{"intermediate_size": 1216, "norm": "rmsnorm", "norm_eps": 1e-05, "rope_fraction": 1.0, "bias": "qkv", "parallel_block": false, "extras": ["some layers without attention", "local attention windows", "gated attention", "exclusive self-attention", "value embeddings", "an embedding shortcut", "learned residual scales", "capped logits"], "init_std_qkv": 0.0315, "optimizer": "muon_variant", "lr_head": 0.00661, "warmup_steps": 200, "decay_fraction": 0.675, "max_seq_len": 512, "max_steps": 13626, "dataset": "wikipedia_en"}
Each number is 128 + 32 x the weight over the matrix's rms, rounded and kept within 0 to 255. Layers, rows and columns count from 0. Numbers have three digits each.

# layer 10 MLP down (transposed), 1216x448, rms 0.0428, rows 760-896, columns 160-191
127075181137204085100128113108202166177090131185130151137146096125063051102084122185119158101123
140149082177133165110080101128059109112131184092131126118102127116098105114132145139129097180154
164155125130173145095080132149120103106171094178125159128186100157102105154125053071117172066129
139107095109111148111083126146122089096117074100136116123163155104141137104100051107204082147120
086118158126108159177077129099163133124103144174140141162154129092128132088128208140081107115154
112120140130127107125112123110110122125135118165126142125110136195151141131158132129125157142161
106167141118117137162188190164117074153128076126087114174152098102175171139112132108138113160087
126166169117135056153072141172132151117146135167141140138120096071137151078161147147073147166151
049169102069121177087201127062118129100136138137096135148116101101137127153131113217113140098125
134145094160113154120146125081179164203137138062171116116093088074103054097119150116090242065174
140113121135141123099128138152037125047178089062140134118114153099177101135179135121118141186166
105100056113127115109210122129107126157162121160147176066096118121121108147085139141138183126139
131102110112164121127123149155133132122078159132075147071093096094133109122069121116148103112148
120082118122081124117080161194151125112110129155133126155168097166158150116097133154170108143082
149140147133169189160137145149148162143151110066129121111137068060124082186124069114098100192042
166132133137135059133140178112134133172088142097155151100136159072102153148081107056148134137110
125184121143100111151073182136114101098199140124104123065129183117075081068101142106124094090108
099114141129080107155158134149130136127165104113114138081137169176130084151115184136122070147103
102139199096146141104110113172132081100119092114109076159175126130166110157087134131119143128100
102115149107149181118105164115080095074138197181156140157190105105127109201124165144129172154072
109147142154138119188104134117132119155122142108096137161092188112184145147151083121133139150114
112135137085104078151118111109056101113128156152104141101145190114152122138119093096083127138153
135209088141179122184165177114085050111126159154133099168122152131168149092109147130149116085143
087160127114144170078143169200135156150157151111117103099165139131146223081197154063169101160105
089108162106127133089181157165154151128111158128181127184100171171104151098143120152183134104111
144105019130149131133126144108071091137137098102105130148119074170153109175156178136116144109154
091129133095151126120148126121125102142119109153089155140107165155118100140165149170158101168148
127161172129139148105059162065116152152141157131090152062069111119115075103100153130110107128135
167128085137100088107126109169142085095092062121140145125147172108113150123114134139096139136121
077199153112100116133102123165176129050126117129122095090147084158100112149117113088073136213148
130153114156102138107126156147103140144098151157132136152132126103162123132198097147086123137125
116195137136144131127116141104138188093063117092165105099163069186119137100117100064143070109131
169120177167133108079088173096124110129124093162074177148080070150090099137146111128137121146080
099136113093135106132142142148106149142199130191147162127125145138121123129109128146125174109153
167081144093146161147149109094136175182127108160094086046156059145143120154116129131102077167104
147126098093139089179105163102160114115184147060095147128147168112156148121132118163157156150026
134141138135111110078127133115108178081073157128134102145133097164132146097109115114113155145134
118140138139115137111150127162092119074145150053066125137163151193154069168072106118116197154162
026109094143080121127174138112151207097101197072110148127127138109122132184167144149126109102149
117255142110170117100130202100200150105119078122159082116121099116135136118093084084126200103133
076109090139086151119110087113156093111158127100113111099113142116077163126127149101112160165134
155169090190121129175111135137195114109201083153129095116091102129131121131152126189159120134128
118187107137098123148143114097155238119133136156125155128107167142062095119150089150158133109109
113120165142119164100138127082161153169115109152200119172113100150124146133186086136129101080147
124129110176102107110130175143140114137115096109138151124131134092097112126157144120126113157078
179099154115079110193125079173114077188159122146088094134096083129088138139152054149104144156133
158130178046154158134083097141157099121071133138084159129126119140155130112130137099141113111117
084145128122103119109150139094142182137088144156132144091106111076191063107167126126167196105131
098161140160158095136108135137169138117131129112101138143108063141105120134106142134105131100107
173159202107139146080148144121162107124086148181125074133130106144090091074132059132085209138145
218109084126119156153066130163143125076096081109108149105141152087095140116136142065201120160153
160128102141137104146050054108156175052128135167131108116123118100100050138125114083137111169149
083110162154106114163137122118129128149136162206113111148150129128118140208138131140137120147166
082131081096129144103069165117164113129117083147185110069055083164113058116098114142100119169135
068097114131144133150138123127161115097118138116177113095145149140110099121117100146112076156167
170097125131111133153130043086129156140120090086149057090117119162148092111157141081088105108144
163104141141079153110113097130120172147118104077109150076131124122134094087154120144111172149161
176105127208174115147164096102119177136109145103099116067134168155106128170043084129096122153090
192144198137136133114102086126122083123050119161117131147140128110192143107187129156182155140175
092091118119096110173074131135134119106125151154106114131086177136137105102122098202128098188157
115146125108116139149173121211149136102186080114203131149147100136156118050081117173094115111155
124086101150140118092097158086156193141146136135174084146164162188117100121139100173155129124102
163120099124163075171197129117083113118181103138095131156134096107117154120099063092195162100108
143159105091147203105106174136124123116105161097127115149131126102077149137120113090124154118106
129092150139149128092089164083094167074106154129159113114119148177145102183159130137122121121155
149156065108139138149156128151126106124172136108129128156093154160120144134174113129113099131084
149094135098136124137078192109132105141064066117136130180143113116173113140125139131141115068128
127084092145170189155144164133137168191134137126131110162162139110146134113168098095146076138100
118132151138161112182073116097126122139157098147102159118098163125118156116096100061135147115133
162146139112109169152147151160079160140154124117116113187144164106048093130116116138117068192089
155104137119136178099129187119178135101134146168190094111178114101134128117108042122163183141174
142139179135113131088051127146131141138116154094108116094164125082116093173098137133100148144116
093153130132168100083169137090151165131132189061155158116151160106122107147147174104119124100115
109104163124088102086128149129180151072163130103159146180138126145153151167129143144081128094138
125159111170105123147141126122069152137116072122142154103115117177159115114137166145162093125204
105156078112134157148028149179109138136154164090162203160167133124109089097117120168134102106103
119116127148137145093077094128118174124155186104127132135142065136121177117099083134146185143128
135124135097155087124029064166122179101150114150165106146070149051196117059123161125094146100098
116105136111103060106150126100142124123160112094191135130088147115148095120101067127149141132118
150078081098138140162136125093134097142098151185149156128130133069117147089147161119158091118120
132127067104151156125092139145179130100115125142114146121143108094082139110110108082152149144137
092107085137102110091172128136155131168088128111150160152140217187133131186142103078098151184091
091155092118116141130090148100123120097160151108113162119157090115171075183120126177113122063104
101115154121088135126184206124078050143168174126120141139105130128134170134142136206127165145128
137089099114110122130145111087147119097098165141144089136067115073103084156116165125099115099130
150151144135100142119093101148078146148110149146112127070107128083123126212136139141097108155102
137134124160101130143166068138167107097170133132175051104177153071116159135111082154113093137112
118099136078125161153107154101150096121094112156157107115122130153142118105127113147171164153086
145094118087097113153119185196134096130144121150106097164160139106107160180194117175137126100139
149151121175054106124156134130120120142131137096108108165108149108133162164161125156119151065149
155137137135222178085062181108091092167114164133115162156165098118100191127145109178104176117132
143094112122176103113106121149124184153126128083054140118128122158137161089139122118123166176088
159144128142169114055090106131133141118102193159084128158095141072082169058133111155168033112073
185114133072105086152108148122107110138151103074101131091149124124123133118117139162098138138203
164088118143123139117123139128113106138179142093152155147107036146151112094146108123177112186158
119135120138115144128148130082100160117139141131215113140164127138147137119093086181112122165105
095174117117105134131055184122078124131115074162058165147129170124133152070121125188127112114092
204090120123120150125116047120128088138086139166134123142159118135116089121129078086112149104142
108123095184148120168118160145151081121127133132170177117151107121180110105095095060124146129169
178137170165156109131144128003155168104136152079172114106124143115169117101100165190137117128076
128130150172076079129182088041149157081098170085142143123108120132120168083156085125108101168135
101155160130108127177128142168175124099146148104123162121120161151118157142117150084119092101159
170152102177138148155128070112140132157176099140096124095116178112142162106166114200200083140153
107122116138112122104078206140144091105107151146101068117159150120124123086110088137107115098102
170174163098126124084095136136115070173125080134137151084113128165146151149134152086135104156171
110137109136177122121150104160140129114099182075126096094151160098181085085171145114097107111109
089118150125152099111092195104126171124152098150093161164125110156167122123117120133083129097124
138122119131157144043132148068142137160079168179135111119123116048151175162104106085085163121162
191148183080093097049101115083080087102135121157162124160180085098204088161101169101107088087090
095111159125143111062175120126172138120147069077145054135083138115143081141103121079076143122087
162135137086123122162128110119110132092080092122119104089117145195150149102143123119160140091123
156173148116053100108138132090193137103141145088151166062188120127077145127171145107174109120123
154090151082178141138118126079123108115106131218168116165130078090123067115157189205137144101072
166120065111101122121163164102149194125146194149107174143159146121103193133162182131082074109098
132130118125099124134112145188162094163120132127107115160094115118173100127149208132195092055128
133167065119159187122137139172167125190141137117119154061160139142167110106114093183103127223131
113180097177117140114144142163131094145057096130138188173144153159122096167099112182128090160096
123133142083151104171115102157104123145133076140088113067087092137120103167183069091187112105154
116125173126092137111102173117114080113158147145128111107093117116148145063102088143164148105092
131094149102114087141113129253167130128113164104135121107109137109109135105120151139126112113098
092130130140126128129143070153154143106124126080102127088098114127168100171148089153137111121129
137090165167195081043165089140048196110119103107126106124150110130132048142080127110075159110166
141091157148122156107068118111103179117169163127132078187159204106185134172127109153126112099107
133134176085111132148116100192196131140121142157098155114074176163092151124112149093118174115139
118053133140158100094147162102066100115157086117108208113127146151125151134151138132083124151172
169161131113152126171129097126103090112087146136152163160154216138108136146165145153078104092101
134124128165125130119110091109111163136095130160131101118178184100084138118101092139142102120125
107195150103151162160154064149118096090139133156138152139158071067152091134150108092097137102135
074162056127158158148100103111194123109090100132161130147076098100089158118096162166105074085116
109114171070125137183102082101149113140123100092140144126132096142132153069102095125136159093115
156149145201111185122113114142120124047064121135128136121073140158125084125164118165153113107106
139111144138082165139096174155136140111124106135137119099171123136151186096137142102152110159110
139157125135078117122094157127119120125078135082141069121132164116115122084147084141096134117129
158122141122093157110152110184102163135142121114125141163104107125139079128148189144102108155107
136195116129104041196080102066181124157143133143154107094132110123110151105102116117108127141133
146091134091126125129073098122148141152134143093161093177141097114129102103109144142141116132146
189104207181183086157107113125155128129152112142089148143173127144178070101115152146156109150069
# layer 10 MLP gate, 1216x448, rms 0.0717, rows 761-897, columns 160-191
155083159098099105130090183127112107142171132143101145095179108095070154154152156105165119128123
103110206066134164114122236103098131098129133042115049099127153150147136093082112144162187114070
123077101167111089072128145134143101133107152139128115102080100128109151135112107129154187100110
148055107098087103135125161094128131111111193155084081108158155155126125117184162200115112110130
128080150160141103135129116131113207156146096098090155139101103112072099101211128151135094156165
155131147132090151180158133115155169120059122165093104144090132101155148180122121071104103121097
128126148112104095095101108139075135186086118115149164081097116125148173162139108111135139121094
129213123152174123132106120087131113109078101119147162140127064103154108130088115081113114144096
118083136119095119151058129188125111099099095116176093126089168109109084177109112144125173117123
129157149168104069122167174140168150119111133177114141151109081171153108166145150103120076092139
110084065052124160098101117142131161124150111105145140109075147101127149094143115150110133137137
169119140129208077168127199130069177167083090123087142172125128090114136080158137110086106065109
129142149097165132140200111125104144137087125153198140103126097176080087081129111105092086159159
068095092110057062067128105114150057169108079114070182087071105081147138152121175108144120125145
152105109136138127128075094114084156116110134135136145163164127097110141158073145126147116159090
145088123135143090108146068092100125091110157094087068166139101134128145103098178173115047075146
170135177108134124110158134140068118123118126158137188170100139130117178136089110074173127067143
069136153157101065104143153107123112116144162163107103163127143202127157119149132152190131160103
127161139092098107063114135203199105155178191175144094113151146114186128120134081149056069150102
144128057145094177099191104065127145114145141090097151163138150080149112139166129112113137152181
165184154137151094115078066207128076180131137108121124144114141120094154142062115135140094184094
147042140094132106099157088069101168135121125133121142159138142130110039142080116119067085149117
164097153028115147130093111075115115218107055125134048099172137096116135172127131193154107144152
146128129182074154118134107138094032065113182086201124136134134145186088101164155150111076133109
085150113111152153089109176149094179128088154128138196145131115161097147111094175135170138142173
156093155151076162112126138129067109123134096130100155200126153148116043122098163097117182164164
120126109102088076103156089097078133191121150064159115119141162175121112133091096119137171122095
096100177125095106153115146114124105139071076138170112158169144125167123113143139091134067100132
147100090097162068135113074161130163119105040135114193086159095099109123134147062135158081145149
121077132081163101090142089171158095152148103149063104112095132149158124123152096085081130174151
158149108071186149094069101138134148103135103105106126149121118133135175107089135122101107135083
203117179135129133063110127156175069171133128117171109138106127164114176085145101083138129129166
058170097110113176106142131139072159127186149067107091078157106145171121135095109148118120095133
102147077173082114149183113139119091186125087111132135078132157123186133112109125171126128113129
117153135136138141097178172067141170139170128112133166200096170055114146103110126124131081138107
171085072152098162128131139122089126117091137109144099091158084141103083148134091118124110099125
050154171100137097155175126173150107114133152124136143113079104114188139125108135171091098099148
092098109081145120120102146131134122073108057111116126126135111089077135146134122106119117133108
154123158189109143163103112157142167160148161137132114225124130108131129074139058099110103082136
130119077119079102106061114105106127117114165166116168111125147139172109080139106136108177145118
165075123133155129043100153098120134124098126136185087111161122139111123124153187114121178061103
144168089124105097097096133075087140110054123116101141148077138123132108152146130130125117122089
089106153061159190174151159081132146105172117134194089138117163096084168139155110104103150121074
136075147176123119119173145105097150144112093158102095136106104082131111102146151176156091143103
184123118100052102135109234150153161164092070105117089032169154116103166084172103134182171166156
143144087164136163120150114148037179135165111117157134166048140156099149104089100126148134142086
104106183174126094164145113116166116065141148147107150165185082117128122139187084116103148140077
172110118171131114118119068163154119081121082056205137142122118115114139127112067182091147099100
066131105198120158116094110092119104143099110128113144131098105076096186124136152087134109127107
156103173162130125130179089114090121056124123145097054129139098104163095113145092150098170104156
117116134119127155116129171110169125080103157109135185092120156167118153187130207118088119121164
070098153127144111138105122124109164126098126131161092180158174086178091084104142140103118120082
159144127099193124127097087109085162148110115128110186146073145147153126089165112125077162114095
123086153126164100136143155127151111170160147145119094093116181127156096149133138082115136109139
039152186126101137120168119184154193109111127143049166128099130149110105172082098112143108132077
157201131097084154126064088181099173130114140164118176124097140063156138132099146133111100128107
111168170153155122134075107154111130136108116121134119113181126113155091143187115114143153126081
182160178125161153129126136122068094189092115145170118107135148154145108139140149134179134152122
122160133163125182118196152146117142150165104110140124161114146120110157104084192123071133130130
193149168109190106122155105198171155132168147128126162119150134159142133145158166166187208139122
092096084103141162156141178150152134178177130059131194140109115069136149096066114144158140199160
157107135081128131148135070113094105125176099087139150160159097095111125056174138055120095155105
194136121138162099212098114161175133124118070138191097127158187116082110084094128063071102105123
110104172022144153157104144137119116017093137154112172092089084113098126134146119097117136127133
099115098138174102133087155153126114185108132102097117123130115188093087123174157096053123130105
081152091091133138164133120122132141088139115087097102147110147155158142105143101177095150094098
124122135089128133121166112174159074170133110131076118129119090130141100135117164121130131107080
142116158102110048114113179107145144067106128104167118107129137084171136155124144109090145112158
146134145158137110132056150134091147091059127139161132169097114151158159154104139094148133160148
133134085193068118098106157142110125111161136115127067106077138157193185119158164187120087061141
112150132129106148110037115119168117144105130136144082095181206060116175117164211121098126174118
188161151158125107175075100105176147078134125172135087139161097090181111137144101140047138142131
163175182160113076117074122139160176142112025136113079230160146150109108109129089088133105193091
173102165127090166198119139139115108128146119139168114122111137107177141134129159210102163103150
120056105144114112157084165118103133139075113147153153131064137105140158111232082142089107122165
135141138184091129142123081126124095133128188195110150167155159151119106150069067171122154081196
126133115081135069108121108103088112090131162135137124076115134109137146166140064148133095103127
093047101102167118092105194072120152144145172139163152167117137130075138130103083149111101162173
097075141105132142136153110135150145089109139111130151139163152096175140129138103128139053105150
241108114122098120151176137147131143173096155114092169118143143123196102174107162137142128136127
152081196153126079129161097108167163064139136056097141140086154155179156166193145065156136153127
102104040135115112087147163152165151144088090091131085166105134157138165159137177135088146192144
162079115168088150145142127169182183103152095157127095138083099162047225146115131113112140099106
114087146130175192145145197153171148087119106100098147129154150139074116077190051102168113160093
153121150061111154129180100103091089153118115069117086117157088139120196117071137119068092136108
173149098092097135093070101117173098184121078156159108101164114134232117070180109127113141138136
103128101170125150144140101113075118084133113130113137152103154144160171087078119110120161079165
107164040150123117089089101193094153147084097058069124067112114095108106106135156126088089094143
094165118090162104110126123139076090119153052185187072124182139092168100125136155168144117183112
102125102128123141161127127107099115182110134172132144155148096104105161105113152157158150176156
041103152180129170140112158110094132104099090177118098138080195121110029108103139198130165091141
119119182096107136161126130111090120142148106151127139104110121091149121162083147105108144118167
115151126120151111103097145126147086160114145153124147105117149098124147194130125122135102145077
131071145111107084152132086056126122095142149120088116190088125088164115114067134069181063106126
061070145144156148088180127145154132159144168159106149142124158117087161168167153160117207103138
192131145143097125160115139161113056182138136110177120167134119094134075126089176080146104143191
111104084079129101126147115118082090131160167068133144105139109139170098136139081151135109120114
085080072114158130139159114118159128203126091136146134114083136154113103115175108093096119157110
157124123096081143151147197158151174122154087127144118174120084128116142152176131123084123142116
141156154069092113109102066112190155150136122107170095119172141068130161154143140056125185141071
182067122088105093143122147102132094113123087155092151148089145110136140118202126108119133097120
123139121168150132140058149164174090113143119145151134135162149139155186091160153194180157131116
215131144168100124157149112134166138176155153087079162147081132149118140157152114173121146090174
110124106136059092114127136126080119145135126088177138144123128059054115090125053137144127133139
127131124194100168120063082156097168128158148116097078115120101103156134140124138074188116147155
117131118155116109115120144137130101144083125135080096084109079083145142132111103097063160145112
217177135053185076234063100181142092146197108071146144131134125144113083124102111159039086097157
109173153125077131087131224162098089194095098098086144216110147148121149124177117093145164076140
133206145127103169166123189095209164156216098097117083194095151089135078130177078130139084097118
077090135089103106075087122125144150082186123141167152078104077097090084093212124152122078076145
156156161125157123100115135136150138098120112131101189118158163059170132172175143091147155128144
104083159137089089093110152136196182136119144173175134141179113170140160123141144109132130141115
072145146081131162143073162165190150173107094124117096144167127096090128096086196142117100112152
130105106087187139154115054136136155151071139136134146135105110073136075122115145109136101079145
124168101166128186183129150095121131158122114149106128155145148176074132146141109162136130092128
100140127142162150096161123168124151097071074058175091110131182157141133097086130163142173120121
107109115096121125082155184102070130150140094153105164149144135145105147079115068138026152123142
087090116190099120069135120165130149129100154166111026109112105114102149114159226133115177123152
104140141126124090132151129189090145113145159128147113143120085115134119109192115193145096109126
151092136123147098144130181073142109144099042166119119165145120133134125132174200065092133093057
147115140138121142159158122113122134141133137077109043147119091154156196118131144159067101101121
153068072157036157135068155096108150161107114128144106113149097131069134118124142149168166107118
090145100143163164159102171068115117082157124157149139142117188111118105168123134099080142175128
108086100121141160122087116158107120173197094103122121095193086056126125093130090121138112158126
069099165170147126062095132162129113178131131121175120160192107141152100104137140102118103129134
124156090132114179188170162070153116123122112122095131103117115092140132117139136103160119198116
076113163141185149144107164109149146075107165144100127127095163105110150082147163147135088140118
119048161139081087150101094120066127145189142092098091110087133124155155125148107074139119125171
130123137100107025149090114108149139128149089123135068106142163108146151155160177148194173168075
078053110065152159116119129106131132183118107128153154081101177119107111161171159203101093163137
161162081154149061117162184103149105149123095139148088105133084072197105139128099176088126122093
083064122092153128174184088153095097111110129121140068099128142143129135057136165154091162127162
081127096140152125159116119115142100169158109154115137125080134157101139152101150113115135137108
118166124123118128178097138101175109134155084092184091108178118126124135122137203142139104118089
085097126107115099140113145106154181172103151086157093111137091101136123145138174156078074048084
189050120175122132156118147113117180205103094119117092148108149090095106135121119157130125115102
137164141070051108121105088159139119214201100117168091104162129104116141096090124109193130128086
# layer 10 MLP up, 1216x448, rms 0.0774, rows 761-897, columns 160-191
146140100128117112112085154115148123147103112135158092122137145072128139150172159145132109161125
165096111167179121164103101098147150102144144107131170149174097094083109141094098133187172136054
150120139177137085131133128101132161137153090149137095125115123102203141118112090126080128137153
195140131155154130132099123108148119168102118111137142125153158122149084117128092144184093087120
084126111130088147149101115093103152131143189116064168107090053158139072129140117161221161142087
123146133102129132161110154156133144104150123120121087093103104126107156150136153126154063085143
151128125133137129095150145139096121129107044111132209153090126142143117075133155089159133161138
134133174107109128128146087150124160140136164105115086130143149123100179160170100142147180089078
170105113150155066055167101141091160112049136129125082219125084123103090058163101124108139100117
158138168121069098093157154106132126135165127149080113127169157088141134164147113106158108140122
219180133189152138145142127129148059146046159143163123107111134140090141162083149145171133093126
106095144063124148061113137127175154129173093161123129094111183143127068165201121221115105102073
163113150105080181105104109180082123044156073134109073128142082191126112117133073160143173130135
111106112120130102126131162152160183158170108080139131151157096100165123170140119118104117124117
097153099079170053077104133114074120134118130093177142157093171152120148114128074116140109166090
103102121143092115178161124115150195092098097157126192124096059162133110113111087107072164169171
148082154122102141088074123235125154118134113068129110159133118109115196105165141132170104152097
136158121091184123126140125083139138143096165151152110092153116132148121083140150139127142142163
122153110130167157163157149098132109102103128102178071126125136138119122107132152161082143161081
101134113174117153100135109090182127111070161078098086104141115114124112187124121146109154139188
083091199091129119156110078104114116152124159157137109121169152172151128133106123104128125129143
107087125125130148111183091111176113128145098077167110078144136113073131131122091066083164119118
116046164126112071098102152173157165121157162103119142131165090085087152122131100097188116153095
162131191161166175093164144134160071102152089125139128133086152044143066106075094150127154126116
122121177132157121174141111151115067144115210158104178142132116147163117122142079113175120124106
129122129079151153140100103096141164111153092101169111099094090122165130156100096117183140138094
128067115206144100174185163162183151139111088065168104107113079150101134120156129104112115116141
161093099160096142107157093141135155145144090091144120127124115111158142093083152150165151102095
098112080125153111166086102150127167140148110051119153110059128190139100095086115105184060132100
071090172109184145153148104168078129152114134092152136108146124141095140173111141162115129172108
140132128133160095177115164118118140178118118152112109113151168115149108118142181113082188136195
143124175156069161129155120145128103123175121182108125121139146155162116118123107048107127130158
149128135098161077138130104115094157179170104153045151147077108155172126118111127116127146162135
153117132116154132072141106136141139123157152072108088088178159145142087121090128153144151130129
161115101149110082071110120118152105112128154122090093135078189138161121104150204072091171102129
181044100168124163116091141085148181160096133206116083105113119074175139113072153067145102155106
089140113169160122190152090104169107162109113112175080109142096117177151184071153189110083098057
126109167072095152158102082042090152096062131119102134160109128083129145159108137120082133139152
143159145142126094030132123122173105124096120135182107103091187147153117131172113144151151181137
103105144178123147109163147128148154103160084109147121108125094151089120157113120157138086173130
123103113166148117161090099141066140119131111189122114122205134141110091136121137105117161125122
095122199147116120092154157136118121120172086108085158133124128146138131145136158103120124145148
121090166042140139156073147065117154151176113153142079121128120171080153074163077101113076117097
197104104154190126107120154107157206110107160133086085127108125115100138106093128152176179087163
161141155095116115121102165210141128134170105082104117122149130104105136113195123083107122107170
122133142080141140152128144161172126117079113120139095173133139135133112142070110137118158092129
127147135132121133140136174105133166127192143169141102153113115069166175150132146149110141122112
154156058138165066195141098187131124075137133112178219057123167086064114108200135178132122083070
140095132074137149118127156118141134184107124133141136141156126140139127090157110152170100161157
085162138060169149129171134154151120122162110133177076161135175172102180159141147147142122065147
143107113162080137160162099148103123092119111174089137124110183151075144121155159121042201133100
145085135128147184152100124076068086172161141155162132080162122129124133128122111100149172121096
150141176140107162122172047091108157115109097137090139093141121121133172075097112153129114183155
174125182128148105128109073126142131089191121088139156105164137143138145101108100074116143145103
102097113131106079147088091100143095109145073152133131137072106118162170119142116153138154121081
125097131082065081148086143115134209197135136120105129146091130077104101087078144098142104097087
129080102153087063064168065093090122102137162143062095106130164127100054130106056066127099163131
081152114137096087139166072109094118139128172095111141118126081098168080110162095140117137169074
119137135088120174104161134145097088137135126079153127144125116160175103131123118188200102228109
214101142126159167049087164093084087175129111142091099136119106141055118121109079049103087115212
159166154096167145118108189107126171106115135131141160120099146170132172075101158130166119191151
102134100103144098173107139157102099126135144122134084170071149110127141131107147133119103141134
145072114032135150140148124213133128141115143084142130193105161073150101108114141139132103094125
078060128098102161089099133149114102149094210177113174092152115147117152182147192196104125162113
088126161149115049203071178114158159154120179077074115092134082122116144062160129091097165151157
089157120135184207169151160135153137082082138160183130145096159116169105125118125180147104109155
150111126162151161152100132112142124126186164128129151100153155083109127124076155150125046115201
164132099161202118129134105090164098147126143112144081113098147147078112093141098133092140142078
139097141230154165123065139144138165148141137131134113148111120083146119124114127082159171119124
176102109129222146137138160095174108102132133131169105137255110141114128070087066171136124159114
114121103125139134136056129076150131086124117122113136151143092096141201134170188130032128168073
118160141128152163084152145115166125100146103121114105201128108097128157099123146111141164119140
115063140126154118119141094094093114108141129152097138148117135091142161099136114143123177155097
117086126196113135201152142178137093153170078162137137080090075100140124130091108090107113117150
149138057113143134125118140157140182158164164112084140074119164168187118095076114128149124060134
104182100149181167145108114121124115090152086108170133180122129152164150067100102110110156147166
117165146078097135120136112121104163128123100127176173094179168121117097111134146155140134080121
098025105111129113152140165101225165106110142182169158094071132106109104113116117096131049142198
116120143095130112123144113120086132133145121115171123134135154095098143113188106114128112151095
067123149114140125134147109053133142146113094134142178070100097099135173100073190121141182134082
171163116148114099097112139152148107096100126198082193098189132182134138157146106121131128131105
069110142068126090169126160095099103094146156099121160097148121127071127139117107109122137174111
158152082080115136139121132094136145182116117100100154123181139142107122100117188064138146073088
107206092085065133105102131079143124093170138143168078138119164093196129180144118198136156135082
088117164147094056103094116139187133168135172167125131151129127111131111111159130076112143111109
125102104109129099116123130129151168168128073176160090134173099166132140131107111139089054133145
117129127107111124125134157172140128184100206098161156135136107153140121067141138154188105181120
133146102120152169150128139132144102174084080106134127091107112131073145189106141123102151114094
093094115124125116091180097120121086131166100171102131150153144121098074150136141136112114113148
138078110125126045093139244126093148155189104153131160123075081144142134141146124112144138155089
057101143220133143139115170120146106132133095161137144154172117157141138160152127122111157183149
123133127150100133166143066166149078131094088174080120185196125072175146121132157036156120021128
110084145102090161156122166106145143149111090161110108151145161176155115126157116142093097119141
120179170157131161135144136132149133139134060074124181081072138100075178102110180139156124150118
087113188169111113142188150145095130155143144139152180185172127138086101103098123136109121156111
068095164154109166110124101155162104145141157120106183163202121116119069132228096145123149097075
139152130095189193169158144111161125115104175130123086152104139153136144125141186139119072109158
116092115088097092117185085159191079121151106104077132162128186094187122124087141091105144086145
154098113145100143152198143159120152074145117077134133122110175127163153174134150126112142092138
156109117097106098085161181079123174110138083114131078120100126189145090170099125115133184149099
129136107172098124098099104109121109143152206136074126093150093149110082144122144144172127179121
161117137132098116131168235112049112161116201063122147072133157126130103098113046128185124143141
070115119109141151184104137108136137063127167068121108130182173122125110109104108145097145157167
136199131131127123116186067216178174064110152124167116138127196091173153103114083116113104116130
132162068158115155097133129162106173150085159097203186154156144077130138151102187079116132121160
171156068153113135115105136091138142123151145156153183099088179132073059138168122166123131119138
092139135176087148058143089086166077174103074129198218094077142112137094140092153113081107163173
233159152107153113162107123104178112113105114123108149149207147125153149164168099150099165150099
098150137136138096228128138111116130147228183127126128119157172173137084113174084125059129078145
130100122082135123159119136077178083110133127149071141126136147086121092120134123180109105092087
164134132069173066094079164141142120130146097195211101081146115197159181115053125138123135114186
107062089122120144153128104147099061181120077132177089118143154140110110089079112179118065119117
149148169087130116112099106142065171194126085205115151097100146129100127181122123112171226112134
129102083090118128096061120100124100197150095129110130104081144079113138182104156118152132192118
132132088178102174164077164107149109144127122155097156143130054138195120085094132128104120131157
091093126148105039087135085116105179109134107104106147153142126154125157207123135132143130168130
102145127152189141102088148161191121040115115125124147140117133113128057178134123161170129148163
144162103091128157186072168109170109175118105181166138103066109157133160127103082107197133164085
131129146119144219153089094091169153149113102161096152118163123102104095137141114081122141123124
125087095099180067136126109153090146129128062113131113090185161128137161108117146121104147150175
150125135145093112130096144148106118175143133156096123131073107149171053179117128109116187108168
100101118117106138096107135134131171140160140194132134118106158164099112140142160132133093151054
179112139146133143161175174153184206125126124227151127130113092179132105152094170127073130157212
141197174130077080157144122117170071092080169143080092127141216089053119130107118106152191101113
186118064201149175145088174166111114142101145125137090151170157099189145099119109169160104126074
086084047152112102169104100092159107157096090117197070172138123091129177085109135071157116127135
141077096139110134123145141142106141113139118127115062142150117110103129119165112117126123032152
164112128102115149136095140097140100129145089129119144113093081106096136104143148193118098171129
121117084137124108116117108113125129103134114116167113074153079197149127148117097146139061118190
151154128123136211106119099100117139201139043157154170156149124150150163167191163159173093068094
108086121187121129119157161122039063101098094069134069103141147158136148133118103100137140101145
139121167085087164155145102179130112100199139111155137143135170124108118100159165200123108099125
176086163119098174113165114170175145091142120112139102102103091159143113097118097125127111089113
168095103092128133118135113108134130212191153115072124104138104120123188110115078150131130093154
140112160055182114081117147066103137206121184092158091215098103121112084143201130153109131061107
128096192157135174122103192114164067078138206154113110142134105072074111131106126103089086143119
143124140161099164143129173101120134162124071119189155125154153156119094127111154132091129136154